Weights of a small transformer language model.
Architecture: LayerNorm before each block, attention and MLP in parallel.
Each number is 500 + 40 x the weight over its row's rms, rounded and kept within 0 to 999. Layers, rows and columns count from 0. Numbers have three digits each. The size before them is the row's rms in percent of the matrix's.

# v: layer 6 attention value, 128x160, rms 0.214, rows 20-127, columns 64-95
# o: layer 6 attention output (transposed), 128x160, rms 0.197, rows 20-127, columns 64-95
# q: layer 6 attention query, 128x160, rms 0.253, rows 64-127, columns 64-95
# k: layer 6 attention key, 128x160, rms 0.228, rows 64-127, columns 64-95
# up: layer 6 MLP up, 512x160, rms 0.261, rows 0-7, columns 64-95
# down: layer 6 MLP down (transposed), 512x160, rms 0.254, rows 0-7, columns 64-95
v20 103:499460460527551474518491552547491570565509467557484468555534524484479486419532547469450486450508
o20 111:553580511493500538447536540466523531540428477574449475491447478529532481504516460448480525523468
v21 105:486531463497473492532502538410430542443425494470511527565529549536548494446498506472503552476514
o21 114:533461476508410561483479530558507539601493586490520529475472578535541554478502524555522551424554
v22 096:523524525557492548534465479520473516498511514441500530459448540430539529543480526429546488478448
o22 099:450508498485454456473507478505476447510557481440485560495537596447504551497594519543499474496489
v23 098:447501481477510392509578470498566484519591467464490560527512502478414517422558501443424459474548
o23 107:524571514537502575496469444516528511478559578549622470474512526531520510548440477518517485507484
v24 102:465519498462484442494531501467425500510538556469379527543569491455517541487569439511470477431567
o24 105:521521531553501533521468506487529597493524510499492449461476492443500451447478460461479504443449
v25 107:457511476489473407403481506432547550540517461554486470467539547467444466523490473478522446502514
o25 111:502519524494444492527518401468456487505532577530507493508498439494546609540481489498515512550419
v26 101:470470536551432469543534511494513458453476482543498540458460568507461510487591530589461517441544
o26 111:487480447556522517495385481546466533493460510519465575426482526568444544567502539495442496571455
v27 096:437556450471586512569563454515497541540479539544522533450506442509499473491541595520446536524507
o27 103:510534481534541485530502555527440513502502479509515513521526531531501521521531450595498420458507
v28 100:458479509544503532468518552472540554541533440494492538552517512539533574467446485467523567559501
o28 101:557572516489514520534422486524551489449530439497478425515454489474440563424471502495550512508542
v29 104:552555488436481530500438516495496498557540446501480534518489490524530476465429561539475499491459
o29 109:531540498440416505453493562516473414542532458456512470509430499490458465489501560478492551539439
v30 102:500471518450460540543510474441493476478559516568508535533521450558448509513508512496541544406579
o30 106:596505452557522492490474517493486450497535484474515580487502607454460513493482473476454504519495
v31 101:518519465456576545460455488500473433449548451515502518464539514495488459455569456503568475586573
o31 102:531423562515464427490448401488546509478476502482479490483487490491517433480499531516508463469504
v32 091:501472552531475519522475425582436387509476457486548464611491528513470472535454504482404536505500
o32 091:437503553486551464484540512539459554426524519491424528555476444502468537561469462516562503566520
v33 105:540485518540581520434475487505524483529554441482492542493553470491494470424512479444555483486546
o33 108:523504569484435542494531491447523531493506466529562528485482536541456507552484525502490475514541
v34 085:544509484444486565477572509459457528503556477402497425471439487498491438479445494475532473561523
o34 095:547521473506502491499491488514501480583487454516492473430478445458545498547448443481489442429500
v35 095:543542471480473461557529436549501463505504480463454628567528456483513459459576523494474572495482
o35 104:452511467561514492495498491517519464413498489531505512516512560582484414436446434501503506464498
v36 102:466554594510569435491510471416513566498568521480459508508460491489531505560492529476535501553537
o36 110:546447587445493540455439550522523503513463562497545503465487545400454496494537451497512489488555
v37 107:440510566469467531412488534494477465499434508511543461456537455463521429505555497510472548535457
o37 115:529456414449499433488522444522517498493521569588440536474507530521554533461516500517468498482501
v38 101:512510457507534478557513504480559537431529478508517497501519494494540465510522467473475427526507
o38 106:460459524575508539525490504532562511505546554478525542516410504487515482519499496551459513468508
v39 096:512550508491517514445484503464483482524517453517495496529442545485511578481543454519453475524439
o39 106:563549527516506468513486482506522486534520549529559404514480425518466564506468473543546580503455
v40 101:442610483570509539469550460487425498440504450535527470482500508487517462491575507491506437529502
o40 108:489562497467538513512506557521492546513398504510454470515469491545515478505495529605545505478435
v41 098:507586556611501503536439497533475467521514494460504454536588450453471543559521551486518517491464
o41 102:488483579519561526504517559552437540456527525549492452483496509535438557435489432488485495487469
v42 101:491444556485539525461476481554545439466510460506488431426522447494549549438475492473488522544541
o42 111:490405509444521475459506484483541522487516494448445426540464550484479449537526477472458415542516
v43 101:524433464460506517524519493440439551529526464557548518506606496526499449522512514388448458493457
o43 107:428449431538515503413588506555506510455538506498481478454490542467526528497433491409553494492521
v44 098:460519552559446550466498465507500506494523514494525507498502540441448583537584457495547496488544
o44 104:518505491445476525482482547470524500496504499555523526510527369545532495525529540403476571503509
v45 099:415508484472492478471489527517562561477537539515460485500502500550523479481543523487524533611525
o45 099:496563461532565458517453506490580483593504511518494516414461447466503481470527537458468526529505
v46 104:497546533514497481514495544526449526533485466528464533561510447510483551523478511545470529490524
o46 115:481475440492456512542483598507529458445476483431549517601497456510524508554500495449478511545495
v47 102:423512500512453509580510439466561514527489546524460474440459495532543518448496563482493485504498
o47 114:537500517555471508537453532454472451470403499439605461523432528508443452545482519562537468471478
v48 105:531514454446502550503466504511497514536496489510513508439476480525471508466492507452532573516490
o48 119:479594518496519499523481517566480457521512413472457460496504611474549575531486458488450477500507
v49 100:510417588504512488486546478457474544465536492450531531536529577472526528456554535418459502502537
o49 104:520486417503427471543512492491513581543501524511541458443512566559484502560450421516546552482550
v50 103:501505470485488515497471473491509539499499560518483500531520543512458507526555444530549535435447
o50 113:528569548518552492494529467550507494466476467502501563538489472531485532461594498381441518451524
v51 101:381514543533541518463559492487470457519449480472491536532528486508448462581491505455492454517513
o51 110:571470508443546460470494458500519459500532470501520525534510437529540488505412506455546486418450
v52 104:526510554485450514528530515526509554494516476506401456522492485421510522497513565474547515523512
o52 115:482458514481507464499494483499456499510481477522478493552523542493501458493501416553542529462474
v53 091:515551489479494437436602570477517468504496534480531533536427512589503509468521517522480534512491
o53 093:469506455479482526516482490456467414480406481567531545453516447531527482463471515506514517496462
v54 108:540507456461513482567438527575454546595524587520479498478469418523507533466522453440530570527521
o54 110:544454486548471553471529494484442508499448527486441505473425554511491446485497504524476449512488
v55 101:496502534480502490439441501471502453525524593568477534536476526521532511528501545470536474513476
o55 107:521508446464535501540590416538568486470483418485544523475456428516459513455410504525532440513447
v56 100:568510514427421561458525484430501468492510493541506530492443494534444558482542514550475526410531
o56 104:503483531508554486528431555450459470491561498466592493504470488523503516502525492484521496450501
v57 103:453546547600477448524534470475576480483427487478510490467510496460483525481475485541465573542525
o57 110:591457515494584567460453505521508468529423523546526515522546552519497503517582496511542533578542
v58 094:475583495513458452465469461487509482502547501507527528439472498524510527492469525535485451461499
o58 102:511531473525464505478543511474434428453473498452493492534579653424485516514530524596512569534509
v59 102:526532505493513424459492451518542540524591494466497522515547449582468509400516564529530487521452
o59 105:470543536518462546442433484509482518530530548495528493440546458557482496511510504530502531549517
v60 113:474475498467573486540493523471507558453564415537503433524506527511515507448471481468482480373501
o60 114:479514539494431474590509392521609588510466541489472463552561442480531497523460448478564493491531
v61 090:566494497440497544473458477495499507460556480491528537539589568522546444516522557561443479509514
o61 096:523545454549539538555455448472461439517484569550570430470475579609503547483533480488575465456476
v62 106:507565472515482459522459560524481499503483562500469527505448483537505513555472501478389440456474
o62 109:487495492430519496487571492473529550505545507491576463561499430548545516566524451471527509545500
v63 101:505447457551463511475579469580566509509526447574521492486510443528438571472459518440468478505550
o63 110:501518447511528497432523518526497501506567512470461554535472562469578537491491501498484542503473
q64 089:498495553466493518433519533580506454499460540548572560485479547493515510486462464510499434486526
k64 086:513519481403528544432463497455508500487517505487524518493495588622466570536494475441429465539542
q65 088:475533488596462455495453464569419532436508512487514535444490456455434520416468524568517499479518
k65 086:458504505499460521490470591532530502503518486490486432500455551494517546546542484505508545549530
q66 093:564475467474510527517487498459484510524481498577407498508519502498489507346552528517469524535504
k66 100:434544558444487465462492454492527494404411545452487456486466463537497467466504475462478493500527
q67 095:495586470521448446448523469509504534423497499465523456517523632524549529513511478524436539490497
k67 100:526529486495507496474524517542512501502483549570524557529511522501432461502497530548520556531467
q68 084:488496513431501522475514548568432431481513574535510524463493534469603445484487461456504478539516
k68 093:532501463528535491537501520501458524492485468498522496520545528503488494565517488410512444502541
q69 097:453519489512498509538509453465465564462577505447512542440487521493502448464478555554484460487508
k69 094:465444514543463506494467431482493498527577529467521581546437473527482506476441499512445539524422
q70 089:490514550503579506488481513500480480497426443526443478577518482529495483490487517468513443524506
k70 096:478519520423514456559481431432472431384525466479400476516458461557540439520539453527490518499516
q71 094:385454476478517479483442513514528523545551490475523449469522539513547529455505542405577540497507
k71 098:484485516455508468458531526516547476524495498511504518464471559431565557516520434490551494581528
q72 091:487468521461530483506545485468493579507481511490408516481515489454520516515459454538517518434476
k72 099:494521490534479532578447512507562467499429457475534442509474489418495508557498498489445472507489
q73 093:487483535437537494504542493547551448522481487523451589553494507490515539477511424505566550526484
k73 092:541511536457527504487506583460481425486565464558437508488517529469486436500489426489519530500493
q74 093:460532530477526481522483460487509492475419532472455455537501481488511491503465461514484473501500
k74 097:471534462406488492491496554564500479413548527499486493551512574498484609509503471563442449514523
q75 094:558493484457491427528522493535544518535445579587458422467512432516582482507504474428488408445486
k75 093:524520479479518510464470484520529546406487553542489567551530555486517488558447430493505444443517
q76 087:460468537505553503529444504477549451448492529498462496504445507528568455476486474486434481431470
k76 088:522454493507511548510490503542465477477506553493463544432491617530508516434508409458601465502540
q77 093:482527457544524484462544482587625509519501521456434544477526477434485512413434501541528408451500
k77 091:481472492499492427437589477525538587487476479505474501524476550541529514560541414529507483457444
q78 093:450473444555466465464465488446540518494520489554477451530508439473556491528496522558513558539469
k78 094:500514493462512511436529541483497495503480522561556576510487552483504504467491482423534548512515
q79 091:484490388502443552520492494527488539513435529519513458444536408560535495422475478449479486480508
k79 091:511462434511471541458543561454529459550432503481594505500500505516454469472435457434480480491497
q80 095:508545494496523499468528484520503488522447423459383495529505509469462474496465419454542477480490
k80 098:454479526454459517556533490459486440474492442518456567452499528497451521566471431524533461535435
q81 094:504519475488465471526525494492572506520488605485536548473496490530420488519519480538496543531515
k81 095:532516552489552531508524480540457465478457504464471490504536471484504541518500518466505494516458
q82 090:587497487471431501438522413503494507555459508434518504486523533428564558498505540437524450421530
k82 099:520496469466462531488486516495566498449495521464525501560549501481520511582535527406514460494507
q83 086:479518526600506495419463505499532486450480600453506475491502559373519479495465492545494586451496
k83 098:589476544520502459507539549519537491501547499498552548525519525530443478588527525507473553412563
q84 087:466516458422488429497549453452418503560542536447540452558494474541466476493543505458516463504541
k84 089:494526588499461526427494458570452494489485527494444480461471532482443482429506496474461509573457
q85 091:481479424546533494517459494446523599499563509575455570570533536505528470504502506468547534500559
k85 095:483478485475579411558507559485550509536548470481489507510540555477528538512522502471555423503465
q86 084:506457479491457514452427450447472456490522536494509540560532479540540517550478509518490500472541
k86 088:450516503503498450612474489520527485466509501476567536496478522551510531449533568512496495499527
q87 093:533450500479441499465566476557520525495470488533520509557555498514512491548444460580428548506501
k87 101:527492559528556542486528557470449523502432510556512517541455510463531500456544478551518526525530
q88 093:488479551472454479456472476469502450478490475478500527430464534474501477466481476479394476549492
k88 087:550494540499478486487479464501499524483479450473538520466476558459430425425446467598532527464502
q89 094:459529465485519592515460497478488520485608511456456520462471512607430522574495538444465590491462
k89 094:489434606554487506576492484513454516473500493473519535585510536508508511490560582517544533549464
q90 090:504541500494564520542475496524440486479516508508523509478574521462482590485418460481492510537556
k90 093:430510540498493436544441502520479487526492511496605476487501536534474481506489557408453535541587
q91 093:501519430477529484540498538499568430478540489457489441532441552504470495556404438432524471565512
k91 094:467494494479489507493589470572514490486468517496523494501498508487473449543522461450455525491515
q92 092:470443559551548492539465433513531512532547495494508512468503517529495497568543548450531454495507
k92 088:564502494455448448494418557501537489544535490537493499546534535506615545564446552479480488518531
q93 092:391472498519457514456544491574489499509473523524548517492456502591508551431482500465465510491498
k93 095:523478569541506523469508466517528545494508531437473531480476475465572504482520576479459507420492
q94 091:500482552521486430525538584485517488523530474475488451452419455466551487522449458513503546452525
k94 095:520549497561494490460463462477581506408522488535462496509487418486464478561505503491512476483481
q95 095:471492547549462520521543526507488514509433566484517576491486554473476549514492513474461487466546
k95 098:526453489515446490480457509495548541548499524489509527486497492476441520540518532527450514518451
q96 084:500465510542574460500478507518524469504486482463602410494489510462460485478492428505543519417488
k96 090:561428445521448532521494505578484449524541467484525473506493553613481521431504482481496522450519
q97 087:533479442525488485422469539567477566394464454523519477538508512574464473514441476460496464528456
k97 096:517475463438484500578542509568496505569508470518478535500478461502481467483452500539526474626485
q98 094:592561522510528501470599494443491494484494459522498477496444565557537520425462506503543523485513
k98 097:533477576481557495433485525385474534500514482573507426489483540469412459522519459342484496439438
q99 086:503510532491482483517466493515461443495486503483513412500507517522477514516423494561494521512463
k99 093:475495512454519509547475522528453554532506458587529511483479540530522482594463426466488597438434
q100 084:465536503509481479496419564476498545438499494510531462488487495571497508439574532520483488474444
k100 094:580505466473571486502436527542532545492537494516541535488514491515471487478507533534521593551436
q101 090:452541584499565427482431523505494564513481535532490528418510523507534556482476430493498548452430
k101 096:548518442555494494495548509437465463543548518498384552479579498546480470506498480465493550527525
q102 086:438510574478507500478483485437420493483537511483530461508459461535547508526573470525575452585478
k102 095:475458459464500480573478482438444483474566507499568484532497448457472464500542473484456477584488
q103 091:439532455478562453511501483493417437502494498549526522473493535520483556542477556498538487509482
k103 093:535506568545508517407459463573549434478492491488476479498526512519583477426566509510472480496417
q104 092:542451484509469463525505531548585430521595523541474586475506425513451491530441510488457448457456
k104 090:487510491539521576541541535491519510546521471434599559477492551480508450558448521522549485506530
q105 089:481534540486506486486570557543517576519526462473476429516450460541464548529474517522460486500415
k105 097:430555421471450494480538442505435482560494503410514475537486487437494498594501486482535524527489
q106 084:512514547535470529551511505470486472490480499484472482492515486504505487536489520506489539518545
k106 087:554522447535560549433362512526504479513507454464508446423434551533515517534511481497507495510560
q107 101:482521481566430547430498465521539488534404563470466535471512540452546542529571451455507437528519
k107 103:493442507558477501503462529532558510452518463488508501502462535452468458573555443459402494494534
q108 092:431533496487504467503482489470474475554529561516524489461527441511530577510508488503475445512569
k108 095:451580433506422482431510526509540497517571455412554509396456537422508533496505539438509493498488
q109 092:450462497491488510559481499457515506490545576521483502477484568447490516558482490516386472435484
k109 097:504625448571515494549534479504496531562529512419527458461501451471431507571440482487539498448536
q110 099:495492473545494545470511562513495524523424481489573448472399536465485478479471449482478462501498
k110 102:476513576516442471536555513493511464558459485458463532512463472455496471440522539492538527407571
q111 080:450591446531531522551516526480502510549477441439478527562463563554464486481510527524491494496477
k111 089:523492471559519465460465487462514520457453460549448499436506538505501527484521460568477572462525
q112 095:440479535470425465523449529500519532601570479480505420450480608492506560517444495471513489476518
k112 096:466394538464474572452465485494517474495554509454453554491513488451472485457440549502553498502510
q113 092:454533467550533491497455517507485486538458531531514539498509562484494503469464532513471490465484
k113 089:429516478470428481538430502545520489469558485545415504491573502556568545507486505503420576516450
q114 088:564503578540538504541454526571561545513517427529437496504492477473461556488508544479485469502542
k114 092:481567526528535493481535522538500497427528477467421500526446534454572475475463516485507530527475
q115 090:547564481494445464485409505538446479478545477482430474513535506584412625487502495418445532542529
k115 097:490478491487476493486487534510506489448588522472468540430488500449502522471433498533534564445434
q116 092:489508435430469513462500540466529460508480544471545516491566453535447512408435550387487526499466
k116 095:482508514460547459439509529508491490536536541520580489528533506501469549530474483532473491580432
q117 086:545506450491564471534536589496468418527523474559476549470446465475541442497470534563502515520469
k117 092:523504432555495435472388492493515550553521453488504484482543541475461503488508439458415468516485
q118 083:466564493479556480493517477484563470484446493428446435445434485513491498511507482495546513460559
k118 096:540514470461483464555547498464485447474481486469516424519441493523468540492458476537432426515486
q119 087:472494416583443453436526439479495523483433452522555569513486537549492448533507475516562518482565
k119 090:532533480461596543526484550534571483515472498521556545505455472484465450485550501517531496515531
q120 093:556498524576498467370495467476458582524498470478537565530522449476499450514416486508486479522427
k120 095:527486515485529548490481550529515562507530456397497489465457552571484524518505544595522501473504
q121 087:479547469474521500507492513496487488490530490532478454516471496497485534511525496506469537473560
k121 088:455482520542460554513412502545427511553537520510516486493502495458494534495633444513472469540542
q122 096:484479496490411505565502471523456423508429486460488473511465477524522524515496510444471526523493
k122 097:536573496546506517483473461526418514436505504524518432498535502439493524524457489467483535487530
q123 090:482576470526472477564529545465525491473559490478508549467534414513523479528454518480583562500463
k123 098:520478535545464456465479487556410527486492523529499486531560453435469445455577433508494494464493
q124 094:521536491479509492581491607477544501407418514475462483446532527485462482497477566446505416495576
k124 089:487474539522429478514470545508512515546495509528465442508579495509415528528522468426467456433550
q125 088:475486551448486533497506604479475485540491565493517508493548545538514508494595470481482511494498
k125 089:500477523445547532412445499463542468505476550480482465559508417488543463449492524520503528483468
q126 086:571515560450508508418532531500553537459498510479502570521531497433529466513523503492484542380468
k126 089:532450516466508493512565538471466531497521498469454505552493514512568503509497480436496581452496
q127 095:527486486456487524516480530446439462489476496503513479440446530592513510445493473545486505506479
k127 097:535515522569497457447425464499447511505484488525491476463443506504468497409531508459524464517452
v64 099:534513512450496533469472546502471496485499504462482516484568463506457509538497507522535473456486
o64 090:470512495543502531543495519483523534444461527504437500455453512463483468465493434479455563450540
v65 095:478444527499468523547456579490560516460527488424499544495478528505525499471542443510516404449494
o65 085:528539471492485496483580436511484567480479533586577518479554506528527512536512531474460523491521
v66 109:407555531491481519529474498550379490461517414471535496507486540562539469514516571483501545551571
o66 101:579476464448486475423513579453522540483444546488409523501478462397519518494518483478458477386463
v67 095:471517534506478485513457523532508532559524526498468535542483541527547492485557505489579526567497
o67 092:512493490522507511529519483503438448537519463520518507441471454514472520452411450523484491506554
v68 104:500508453496555526455501511587421500546565550513456427461504582510469498458560488487602548508439
o68 092:498563524459460534535503490432522479488513544427510568511460466456503470504534497515491466404527
v69 097:547520423483546495518479452578544552473430511540432513500493491549521440548554572478493484502489
o69 084:505428552507443549507501558482427463461530486475508497506489469473496537457457524510557470505468
v70 089:468459511574494503519364549545517491462498529556555533452510539557479503518540513488422495499447
o70 075:574498508488502439469584497459490558491467504494517421555508467527439419574427468412576469507486
v71 097:484559517495483543505447542510518453503489469552494492424473505512459465522533531521494490513519
o71 093:502484515480539449455561441549492505440477564493472565550490501469521502548539487417403449470464
v72 101:479528500538541535479496574520465518441529510528497515486482522499493487524525492542479452529547
o72 091:502493466532499496466497435502463475490428464496433533475512462522519461487492546475474565447462
v73 108:477492526497483526501506536483482497557443612503491471537513398490468561466528518525521508541535
o73 101:469441536496521477510517499498505490448584443504475549493502555506537508532514469521485510479493
v74 100:471532481485463472527518522468500511469454532539484508492532522413584505500494584392483473530499
o74 098:562479495489606525472510552541440486501536444514506448547519494494435482486502486581553530473477
v75 102:436532555509489532518530556476494504489477461522521505554487483513498541542497568496542518530501
o75 091:495451498466496414501489527529545558428495513458511531514553483429541508495599552563490493538436
v76 085:486489517564569485526456485433437488406498489525470524558595574516431448431539458489492500552437
o76 082:513509476511522531471524460455544491530565568539531441425475462546507473589462515526578536452520
v77 095:534526523597586467573481534591493485528477571437440454484507535501523451450489468410477485518507
o77 087:511580503415487527455497502464421476470499495510547506584514430532493527492522538598514565513493
v78 095:465518462487456528525534491453509544496544489437556458415499466484497504558456525487587536561560
o78 086:504566423484494452503501524487498531520503537505366503477521472483499413489500438513449497479513
v79 099:482461504473515465561480489595456523517530480550454516506495526453459521431612563480485471471569
o79 090:542561505472530474489446538448474372510539485476571486483500517498464497561473478473513564498489
v80 087:464446563383533554508480521539510497550568505554460504472542456501504478567518451537453564449514
o80 083:508516496526533463473528524438484456478392478496498491472460542539476461460539563505457459503517
v81 100:525485473516462483512419464543502524496562491505473502504473562468492475520440536501499496538496
o81 101:459468531449525504449544539478459450479441480486469465531461421470497543483561420429513531484508
v82 099:452464481474509477478491473499512544557399501528464505520514501472454499546499491439474492477554
o82 095:553500511524489565494435544480507379455516533479536534528543462503502574499524552549497478556435
v83 097:569434468500493534517494450483523455506551531551537472456481490526467488509474569545506502510439
o83 086:444530495541483447500567490542496526513514485488501532522488480455509561480520382479478553529559
v84 094:546483508474455504512461535442464516483538429561553578473431500500556464534469455561520525470501
o84 090:433524515520545410484499512512572496526476541466541507465523475474571565464529517511474504513492
v85 105:470523488512550486506524505442500546497471524585519437524503448516452483489478459430524473529491
o85 092:536452514481460473544528464551506491462470487420501541504495539470499550472478503441470530513587
v86 098:593622542514543557476553543492551547474521485459463494536492501518513495562489508475455520538528
o86 094:430439467518494433542512460556564457493556539549517603453487613498486471455471461474489503456461
v87 099:492450443519577519606490474457478492582483531488491509469461477424498554515477491507480532549425
o87 094:522561534465516510482494462611562509460516439427493520514475488510461453532503449535530567527563
v88 105:507521496478517475552496478444530526431479490451507472417584454505444547549458471538558508539493
o88 103:489493492559488541484408467482496483513512537465473553466474508495546481498567513484481489489544
v89 101:448529519537441541475506479483497504536539605491558450490534504450502540544531580522488599518574
o89 095:520458449519500473509558544515503492494455447545435517538454558504535428497466407462490466487435
v90 098:553506458531452467497502422561495492395537490508490610616536531524542468447487505549460536460531
o90 090:524403483516477507492460485424549532477436482504497432372459500502416568542465477459567456516501
v91 103:485473446500474543456464496539521534449510543502489457466475496551526520549501534536551484421540
o91 096:514518502527427422460514553483456514459547495486463574533521457508489539447470461554482522514436
v92 101:479513525488514453572456541539437474528503512499448402554507599484552478435522494422516528507541
o92 090:552486407523483591494527524499526491504512520489544587453485419587474510494496514504504502481466
v93 100:493513583564546461463465536568507456560514475458482459511453502488511533490478491441495470572520
o93 094:461481481494457461469521548483540549450480482532540518462560529457543517460538459563424569478439
v94 097:527488586483498456436484602482504493515513551464521568545497501527569478467498497486450516497532
o94 090:502488477516486522527533477522492536535499509517506494474476572543499490536461511527455493506507
v95 087:437445461552509524538517454456510466524525491507550485461538430568407451560418584543479519476440
o95 078:533485540475453454472494533528521580556414469415450496529498519441549499488468464451482514525542
v96 109:506502524435572502550483472503568506541599462503477544529519448468517453580522498460504554501395
o96 098:519451494541462500452502444490489510480440539488522455505424533490471470502477507503451432473514
v97 093:465528407538479510524481516463472545488552484539500499525504550458437455507467535500485473587453
o97 091:512518463479514455461524497511461496524591567493558540478529500509503463534439528478590439462475
v98 113:468490519502493467619539500467457474532484478530558488591490485508486446461524562520446534514564
o98 105:513473508536564546428484490536498503459494529541423534428520519491530461560473433530558495545512
v99 090:474501447525466438511487514543545517496447492538485439429432521524576558436474512472548488454614
o99 086:532519528457567517555452522466475459546536511497526537543539528489476428598448568423477487550444
v100 094:495488516478524567479517517496541418533501522573473485576473405431513496486478447461562549469460
o100 088:442426556561549438537501504564502508496527473431489521518522475506478521538481521551493519500511
v101 104:491492465466513450508537563469493548526579548463502523539454522559509530549410536532465530447523
o101 106:509387432539436563490496496537529452444456408494485499416521441470525503467498499389571499519444
v102 105:510575552488492554453544501480513519494509439561406510447513481461516543527504451504512530537474
o102 098:476441484474564429520533426494499503488509556513512510568523409522468398553563511516492548486569
v103 099:512580495515492442560462512472475592460525475495511413519490495492525479459522498547502426465488
o103 100:527478477534498523500539516500452476526469525515487410455491434462422513471509553449569561512484
v104 099:530503531493423509555449432556524526564508582537494527554512518490536546534565544498465489504471
o104 098:488517396531535458473548500467460449424489520502474527528489501526415465476475481447481507542523
v105 100:528512448512489521511467486519503572521519544570456433449565490422462505498547532490536457525516
o105 097:537519526414516410520507565551468424468469477464519468533496555503431490502459463518584535450466
v106 107:388510463526518440469486422612508528436540484539508479511570455532409491518472550503467484446556
o106 096:528537558455473459473525564484450454511432491467445448482452542483551482475488506475503496568512
v107 094:480499527486489433498556440449481473579521546550406560487507481512471544493503448484496475532480
o107 080:512466480535539547446521509453497437555573523483539519469515544522524436481483539544505505428551
v108 098:418458502528517466469534518453507425458395477491538565512547494493499485498551534568542471441441
o108 096:530495492503473489543482532499486551487502508490514396481432544489520533482501537425460478565552
v109 097:497486494485553481565466444565472484457481396471485455523528419522482437574571518540590514497447
o109 097:482480577529434493486439490499555536457599538467479466451481527453476478475439482443489520473526
v110 099:505531451556551564493477477535512520530428513568554541447470589508540598555517406436460522507518
o110 099:483526491450508469498527528509464484442517516464490474501476485492433529488472550595527418516466
v111 092:585462531430433483503530533506556468496594443505521517464532505511433428551517469466468538476497
o111 088:359538526533486497475500531545464488554448466486534511526417534530586564465542483514471472460474
v112 101:544512513547454477428564480513528552496448548477517557447563519509503505520500517469477492534469
o112 089:463486511429547477510490571464576495532551526520565491514503484517491532471465536482493450493559
v113 094:444422446490462496483515497574521511549435549545448489511451498496468400525514495536485512522472
o113 083:501577583459513472518500540528416456442503469491567574504543468518472590430470479513543482448521
v114 095:520502533579545501462515531487486520494492531397498563559523509444494500532504465538480444516527
o114 091:504499506469482512554451528517495434460477489577501438510553488557539538446524504475496554444498
v115 097:416558581532509447541459471498454446525490496493537439527461525506496463509491459477474540520573
o115 093:578476393501469558427514478531619504512518458455526519520533490578550403539475524524509409499450
v116 092:534528491502560471462538444442478455497503477493509506469505532489495470498541460498426543596509
o116 084:546533545420541572496501561532485514498424503489473463576489474478449468511505477516570540445532
v117 093:465539504500529545482535466481521458497483477523521467484538506528468511531534479462530487486538
o117 092:490525492521436475508513475513517496545439563467459526576503475490497526479465535521455511513515
v118 109:489471465482524521463469478453582557468457500494553439488426460543480379477530446467561509445485
o118 099:521551529489483482494495495530444487533502512516465524477487547501522548508585507527512415528433
v119 095:537477523484479554498505497540516495431495483503491443486467554530437535491490490540512492464479
o119 085:381549506500518499512513404446511520511503566503477542485535492431581489518563531529530495502474
v120 105:541509546510491547538498477481582505481515493481490492480461544484519455499459474463525551495606
o120 098:493542447506463475535501544513389505507456536519463532537508472522537455519523500522474524574478
v121 105:454593440597544449478461523531495483539565495420547509496501435483502501515509556490566491420480
o121 108:501411548459459539508489451475486449498507512542485481510500453482576450501492480444521517520536
v122 097:491565452482434491448454489464530514544499496531480488481460449451486518503487531527473517487441
o122 089:495500524537514489563531526513473540474533469511475507588536541520486424542568489445448504499522
v123 101:480481493536497554473468482451434466525467477453508452547451600467503553449537467469489480459526
o123 101:491517500520523498521560527572506522528582484447462515493502420517505583550513473533457548457418
v124 099:459528513527471518479438535535472508457517542550540514543504506523528417474544470431516502464582
o124 089:556544530549497490493525585474511434513529476509460434546463435481502523470488503572506431506443
v125 095:540524511458537477496518595557421470503525496444479544509573534501529489495469451509433566503535
o125 078:546483504495447502568491476496597541425451501569547449536476461484474483519527502515555462460500
v126 095:524558474457536465497502521522512473563511552545526490491546472499563472529475474500506533498517
o126 091:535522449561485520483528496496564453488457497457506532474448598527504539463533516502508493515513
v127 108:508467516502546593509493481482516518435474460469582521503478468521518496478382490445462542469527
o127 102:485519460492399461481514478459494597500457501503524450526472539479493518505540461544518461476471
up0 091:461503468504408504545535562466499471503429455492498548555502461566496432565521430508535411449498
down0 089:476600556484451501470501483438567528460464603448457449540463446520515527488451508518476538532446
up1 106:481522462535522422463490412449533452511549548577514455465553499534542525569498512518463492431511
down1 110:504498509527516502493484464548543529555503483526470438429482443584542523504483540506596455569490
up2 096:494520413577525527550557519481473485539417473511489538503483454487431474520485556571482452540502
down2 097:470463472493471503522489493480498472467493501526492564595500490485558394467478477546531449441490
up3 103:511527513480552445479526551465438485474564503480487552544506529500470474493534497555480434502510
down3 107:446512451426444447485540540503504557522465539486478531508597568491499538493470534509520404557515
up4 099:579505494553566540524490613480493548488482515482492489477423517452527444493438493506368532489538
down4 092:458431474445465466553472492499507607483542530500463600494551471446456489446524519443499483491499
up5 098:516473499520505463434480493488507471503483492565482450602432568523528495507508522570495460460543
down5 094:541536528452488476494454391545443501465453448499464509531534475501500467494471437387494511492510
up6 101:544447467439404510531549461450470495479507452491560490573521467530480467531542498494488526459543
down6 095:527503505558495516505507468511545496421515547527495516490529418530484474549520447506534497540455
up7 095:545491500534437608510487516536489419502433426465499463492522514547452532480529508426447425530489
down7 095:517461529505441462507458514533394533466515462571527455525481534482497459564460450438535514539534